Weights of a small transformer language model.
Size: 11 layers, width 160, 2 heads of 64, MLP 448 SwiGLU, vocabulary 2494, 4.09M parameters.
Architecture: RMSNorm before each block, rotary positions, no biases in attention or MLP, untied embeddings.
Training: a variant of Muon for these matrices, 100M tokens, 6110 steps.
Each number is 128 + 32 x the weight over the matrix's rms, rounded and kept within 0 to 255. Layers, rows and columns count from 0. Numbers have three digits each.

# layer 6 MLP up, 448x160, rms 0.104, rows 266-292, columns 80-159
151100103135132105160171164077175142141105111151080145133200143120079102159049165127169160115109126062103065123133156149138112196207145112092127160140093173115155114164127174107150061205149124079140105088135157140127128079098120085122043132
135079127107124135061117146160205086096129137167080105103076155126159089107061112085073137136064144142118174146156110135115113149147114120160125067223126164132184145135110114113103103108138104101132065129148066134117128118081152136129126159
128172172076132121141128152124154163062079101153115154101126095090153147123101168115088155083122126128096113086120139088107162128173121137098088123120128188099097163172153152175089118108177145112088105181149115209114153103100136063092139139
164127149106140138169182082170158078142067116121086125108065153138155162159129135104117143115129114168148117114143120130130146102109080115124104120138122110131134116096109130091189088155137105079116145134097136120105135081093154178117153093
091080140062110187158160137124112105117127133126145154107138126122099118135127132107159102130140137105119077201129077148108198152227134197148088097136104098127173172187083104166111118154117166139109145104111162129087171096177090101136012160
144140134159151119142133082170128181143115134075148111126089079131202037146162187171136122135123158132151155142081105131100157105136088152154119137070143165167079129117114088085152103132083134108093130101108092135060094097134166094109155094
097148132128148172138133120109122118122187153137140100135142089071134128104141159105191116139169150180207132125141067115144081096125150171147118083139177169082162167156135129132209151136090108136176138092055072163095079146120082156148097142
127132115070121054093141086121143110195162098110136086153111138122111138069132163159077134149096208139150137137122131088089172118108163076125068103159150149100146170124139134109117125121101154152145080147094097129141148082125181180115147101
174101119130213109144107115144145172116138117130124149126181156083100151120060134074126100147220140130151190055062185119157146151140150061096050124120134171149101110170142135109134142066064121149146160127114167153121186164176154147077101109
116145083095112182148155158136104048139138139141159125181122126113155039149140124085160060146099148149085133136170078155155130107167117155164136092121114161107160091156100169092157199054094143080073136125134143170145151097167103115191118115
111093117106162118153094122129171103121150097121165124106111151137095173145118128133087183089122126128086147129145161107114171161127138182065188139129132172086177122089110125190140128080076086159116137102151133084198155105078133117139122163
088169132130159146172067122172114169097114104139130163157119157166084102117165125136119142164100146138138089070151108076122086147157147167118140120105137175152135138137159143156084127107116123163119126155141159130115163132113179147126101153
119091159130171093089124123155138130181114133169145131126152181192122114176047138144113154081118104148110150142096111097097151103089118068083134077164123161144142127141091096135150211067133125133165110147139129116157098041130127095112163132
157111126079150138108130107164136141095123145130142073085159207168075160136112148128084111103121078094145122119143091112090108122142162131047104153111104104141079077120185084130112116117155146117236140152155113132132138086148161065178106138
168177135130133112095118186128166101138132173103100222171053126095132143159154141086132108125143138096071160095076113108133059119152138112141078088145174085121097076135108152151120143135130074068107175124160130144121131106137123134101120108
143096108055164137160128135094108127096157101065114081142097186146072130130151091105176115139063084123090127173141124121140115114148132103099165134145101102138131203102118144152164140213124150125146171056153143146152209189118117144150174096
169118129100157140103087107126110114151152156196156161132116118081126064169133101193131097141178141101074095173131077088165157168094142120096130186134096105071126173124168112086116090102090143146109127156161115166053154176143163165144114110
130097075114149205103189190095112145117103126151144126140137102130181121109102172158175137192114124150105109064122159117115131113101125132197088145147198114115166158176161164132158135084104079112089115156131095170148092132185142085159037087
122106092135107139132124101169158133123137122123107147108209167133128102062104105111169129155126150154135123168072134112156116140097176124184130141118137148127103134117167128074072137082104117129163089146138141136115049117119150107139121104
145156099142093180089103116134142175156188156123087135112150092139147099162133169127185097144141158114144085162117109111115147099132089063112135110131103112099149084041098143133140092130069093106105143057160102155096182109135103111157146087
104178085126114173115175095118109099074133122114111158135166085177110156121124098135130170087159153123105077111154100194107110133175172088170127152175109146086130162136156089139085157155167096157193136117138133129106172095158194164100074099
144111144030129140088115194133117096097139121109111140092120141138096128108089135112109134194149141147118117124129104087135135121121125162084161120170098157122100166162110129132112177139113170157174126136163148141093098120117069107144140094
143118081112156092191118131141111148165108133140125138115083115089148135157092125214108130118132082174091080103129129148202102094126135124188125070105132085166102077087160114110102089124115146144106123143170122170147065108125116185162154103
119140147162130165141069171155135162110168121121161115126134081079162122101161101091144153184109152177132132150143219167139126114094126217141169129077078112102137122149087084095162112145121128143160094123174141110156132172158116156107113087
148137130115052082190171120147187147105125156128092184109143082118077045119144165111151173112147152159099090090089108099179137091159147099059095173128083178103149145173103142110154182117142178105151090107163187122131089087130146141106176113
104153117120151118097074140123204126165091161113128149114126089154061130146110116123116119145044126135114142136154118131125080132181097149119095088144127215067129086146123141111107156119136114085099149103130130112114146118133174098195142108
147092167128118102163148062142139153089142100155110100109159127149118096134145124123097124180147176112122103080151115160117128137135093140109098132093095153144168145075108056194158127135140171098145118159122141119139142170172119154114151098
# layer 6 MLP down (transposed), 448x160, rms 0.0646, rows 266-292, columns 80-159
146136157100125160125181083137165100112077165181102124085107090147140112109153139132091118094137189128131145125148095145112137143126172157080144141052160150168061122116205121142099118137137147099155188126079146187156154073123064093130126138
132154148113140123115156114125108098104104073187078146166117149136135095121114158135094100136145155120160122103081142156172102208067151146197125159089132127144151119106129111076127082140084130080130145131139135119113174112124141132096172147
107121140099134097084087155117106147193132112128145130131093149157040173096128135161150096113153148119153134090143070173121109107140046138134171126079095106103118122145120100113128096133182077122153160178174147103138096137093209184102204119
115087092104142077103153103123092140100171192102105157153181149131089147190134143164083111079095049115131064136173133144154088164132109071137170157136159140173132146122131162158133149158138119122130144118106133174116137128113111138162094150
110187172143132090137135113123136148119151127154084112152132097149127093178105131123149123125124099178094158138173121105126078128082104087055134192141134173113102128134160127157091184169188111120163080150164176098127099133088091098109139144
126126155189143121105133111134071090164131060089097097125138098111165129135239195144136124188200092130158121145169148163118148074085110083111122143085108149170141102130143139137120096159170172106157143186121084102134118153115147098069121151
116146116129165158127231183160117064130148082116134168069113151152121119114133109064168083139113161131117061154141174097111084080106119143138156116135102050145154168133056136113144119080177149153142152157125124159135103179119123053121121152
171157081184139139143169161112091126107147119151133204132141139143149132111142105126135151077175159113086096106121119170131060151156119108064167083134123107150155103149098153147132122179165126169137155077116099102189128090174181122079139082
154115129081090148180122081126136085087090117110132100109133148087174150143140102085135170184145071075135159073108112106086153151120135125176139122152116126168135138110194135146097160122158201106157110135110152081082083160137162136129136213
118122065101107029165140099121182143090096088115134093112069124117097167173100114089148127146187064098055119141092154115075149141108080092077134087158116159167182122130130106103120147135158103098102090146132139156146107151159111136180097118
131181102134071084088132115093132146131092117099108184159152112153136132104143185151128135115107212136130164099162150177159150134133115107147086104151095114157058103183142088119164141158152126135131124173098147147135177098184098139140193114
128115180116065135083126203141116111091120150110151098128152102097104090144104140148147136116113117125110130119172078145175149159097142127157161101161131154159163054130156166128115124137126081126142184115173137078085139120121144166082146093
136107154098187119182092175093111086125102132163124100144070174106150087111136126106152092200129115130128108140120110109123116109144120159176175090032110166123165182125085126174171117161120153122115152052140105091132164083099112113128154159
085107113107128157117092105115109137101055121105170049139158121149132149165138165094158066179104093171130191121113145079126118128152154113189145130156135125163171117099154128089031113104134099150168160155169178068134150165121196186155094147
147144106112096122139120131199186161073116185142104137136109141141150140080169145151205163127111123106090168122166149175103177116139147157111128155102165125039099101127108093122130202193111124123114167141118173170156171133116203140097132125
094114127095100142182135138100158075155104093164159183161148102176141215154134079128129143105138088081140151134132166094071200135094074121135117093167124165144094167126145097124115190149167151152125167172159132155132120119102103118126066139
111114134115136191106176117082144114209089112116065069166171146100130179169091105144158140102169170140113150145087155119152122120176176122106129153187072062121185151097128132145158152102115142089114193058056128116140155182119142218095127143
116111129101164191144118073090079126075098127101215167090133098181151082108093118116126075250134156153100171169158197131114131160118171138135138132118149104180109170162114159133098112112083115132144126125131180143118170130127106118174107099
120095155107125127124134118128145164110157127131158116070109160181117123113169134119105174105149159122153099130159118117111164154173119097164175161054165081158163082098163224116059104103152090167164131149173126150108128132165152103135167124
125098161116133132097093158098121114066131114080193114158111109097131145146167098117118139104139139079178131173130136126139163085158109153133065103113116144096081180088121167105181132150126059149092168126093166051080173115156112066131200151
048162095090160163119111115133129171130112165171116185102108130163133112128166089192117119093157116108159136183131109039139054174146151122013119156153105130134150108121137124179164200169141136109055161143114104062124144212046151157132163087
131129153119156110140081103110116150133124190152148085154107128117074137147093145104111131127138118159181116165104045111104105175160131105187097136096109174166108086140108164162047125114148125130141152114125106044092103110129099113146111110
176152124076140119101130127166123132127155146157092161105197157174135050134109138123089173157153112107139138137127163138108101159128086111132117115167102155145143189174076089109132147192116151099132157111177150126149154107125157123106138130
112118090110135094112117148129180125120152127121127116086166151169091148093105162109127110145171156224138114132079143112129140122085094105098141162127116163026128121128138104089095126135134129118101090110136063091152023123100162076119175100
163092096166154130080098128154161143122152126142118127144107168072100129148228131102115155121123127162143113122108065129098130166163182112131138083143119149148124097122086073138154071112139150144091146120129076172107171192124121105112086158
156083135165167166106155142131113168059104163131133106167120163117108166142126173090111106133107087190100058118130169113171122130132146091152172124150110108161113139099116139170137134144165083168142134109143095144133148186082101096071071149
170157137116149114167114116111113096107175112154125119086160140127186127138122141103165110151144141098127136141144131140148121138075129111128133109124104132057115088137111130105150143153158079144117087120180180145131105065135136140096141130
# layer 6 MLP gate, 448x160, rms 0.105, rows 267-293, columns 80-159
100069148177124139132153137130152100108126121181169128077112108168164075161151155125109086156156103079160061114150134170102119151131108117122176132176178145150150143108064092073071107097111167079123047178124151136166158136137074146106131049
155138173162188175107123169113105126139104112118113157119133141094171109149102072118152125131159136147153112135133062134177189097133108094129069072145143165120125075183169126150133117141098116177155096100091105159119129136095108133149149148
140140162141157128095109153083137175056144122128110142127140149141126144095166162121141140113139106114155104180211093109152168168094159190154168155124129102077125112122158137115138121067066132149158070131089120113086111099117155134135142127
181108063148171159137063162135113166154172119131114117091100074131111141145159102092136174156212150146088151069126135151088124167163130177126147153145116144074191125113167091068093115123216185078138150103040120092081098135083105118147159077
093137145136124127155091178118128089074154136188144169089080185160098204080097124107111105145076139118114119097181118181095102098088148127149138130139071135148178137100121170168122168184135144174166155146161178148137178096115084147166088171
083071125147136168103144092133143101153139142146089127080147151116147113141115155050138140090123097126141098103132128102138159148103142125121105112169087125171117117127097156104076159146172118143140091144195143173096172121179051129170139134
156087084132173101140150118123144118110160143136130104127108110096132161180084131115236137145112102153125143090158070056131101126168124162115114105200118093138099074114132148089135122133068152136079156115149081110109110103142125174083126069
147137148119108160112074077115107126159115165094211168112126154129202106144169139189139153098105108147172163062189113130115186099145125092128095112188114165146063123118178165140118155073154110175128154080155140104170069121048152121137126120
110107096171103202106122100157113112143112136163105142099171131143129169105149058103165171093198167140154116149181130127123147146107100097119125080145143164133160136143088124075118104049098119185176119161130165173129143124191136136128134190
124097108141106130105158148160076161121153102121144168131111092149125109115179115100204164148148157141126118162147103078147106105163142184145168133127094077099193135118145123145154159132169126125129102129194167132094127118107200161118117090
175136123136152128119126086140113037164141137150104138112144146028153117119143083102117091128195180154148093139175143116129160120119143156161129136175157041145186159150166100154132145133097059116148043127141104152090069137085076125118115128
100140129148161115127171127154106145090175162135194095108117118131136125142118115084066112154151082124075116147112123148116112158109128144162146089131172211140068138119110106159175179135168106151128151113145213121179104124144068145155149082
158143082095163071122164164037063108173116095116098150149123161093129157158090179102148077162128097106132127086162092156107167127109143092108119109090123123155110105128092106118134140144141110121159137129138171165143160104135155090100102135
124107133158214173122152159138165134108188104131114149131160089100137146133124126106137151128151155085127048129110055123126127099107104169124154036113127131117124117102140101109116109145116119105139125151098164130138147140136197146145160203
147129104104045127147099120157149144143056131124122183114064092173083130175129124086121110169156127091131130087149073156047141076136087170159050088126134174116150182139133153051067141114102156157153156128143143111116043108122144107157148135
147102071134171094122110055185123114154175220145132075126149153125067098072119156115146105168092151099196169148130154173083145159073125115085151147121146134173097151189130094105100148156108172154164156071211150158147055115141104108117153109
160147098087138128123173122141126167064120159102125110093102121161120170065119082105140116250132209145070127126112160099125125067113141133215124097094125120133186172157165199135160220125190106133171075143177106123115113096125126049111124083
110114103108111175130057095156115132108132096182151114077130124111124069138113164129192126132129175114160115188103083181132078105036146153123120176131108112130123150147166087127098101141119093147128105098160130096121154138110106097166039124
149124151180148141145094131124097192119089098128181107095096122163063105158125120119106127154108090087114109132187087094205106062103129097163146146153131169116109055121092140169087166123122177136149151060054157151100136123077091120099168161
153139162103182122141076141115155195146120131095105145160145165178147086158156107114121147114099148082094137061142166147133119147084107108115076096113116091147137134192075068136178172151108122157102131115131169060076157114096146133058123057
064163091152175141125168102143099108159114194122143102094082132086072121172146154141133178111169130105164145158164077150119132110145120139093096146113075109136145147098139149109082128189151123151177096096178128125134080115105095053171140127
161108113111116153147064082160155152142137153160153119152111124121182153194132138159085134127092093181100105135120148172159086125135161123161102119111185130144167166132148108117139116108153170135100138147150165139146108178106147155105177121
102148168136139056132176056163093176094167185125128112124126144097142177119113196113100126130135125152127101133085111171149081107105120124141099057114128130153057149132167168110085137175107143112088115114090161153071183131106128139095097127
092169118164151122055172098112127116161126092109079102118073145150139142166114179096120112151184081122159141148206129124099182136121150158102144109091094109117133131117162079112099143215129215116149114157132082085176200106123132112065169114
109086118111150141116069126087110112138141166061152151107120158092101147191178199111165122123150155147074065168112162138175135129078113120199118131104130143124092125149096144149169171121109169113144123161202116099123141151141093114148134196
139114137098177148091140128145130162109149183097136128144141137106163195068137121072167088070120132095099126140208145103098067176155218121116115058116072141172163068176163107106131153100132111098108118082147110151099133086122180164132141102
071170178150156121114126077162125161111088123099171168131173102057160190051085160110092176106119063166150064123151072145104175189144093119141109148135115154135107139148158106128131122128146134131159127123127130108154131096120185076160094124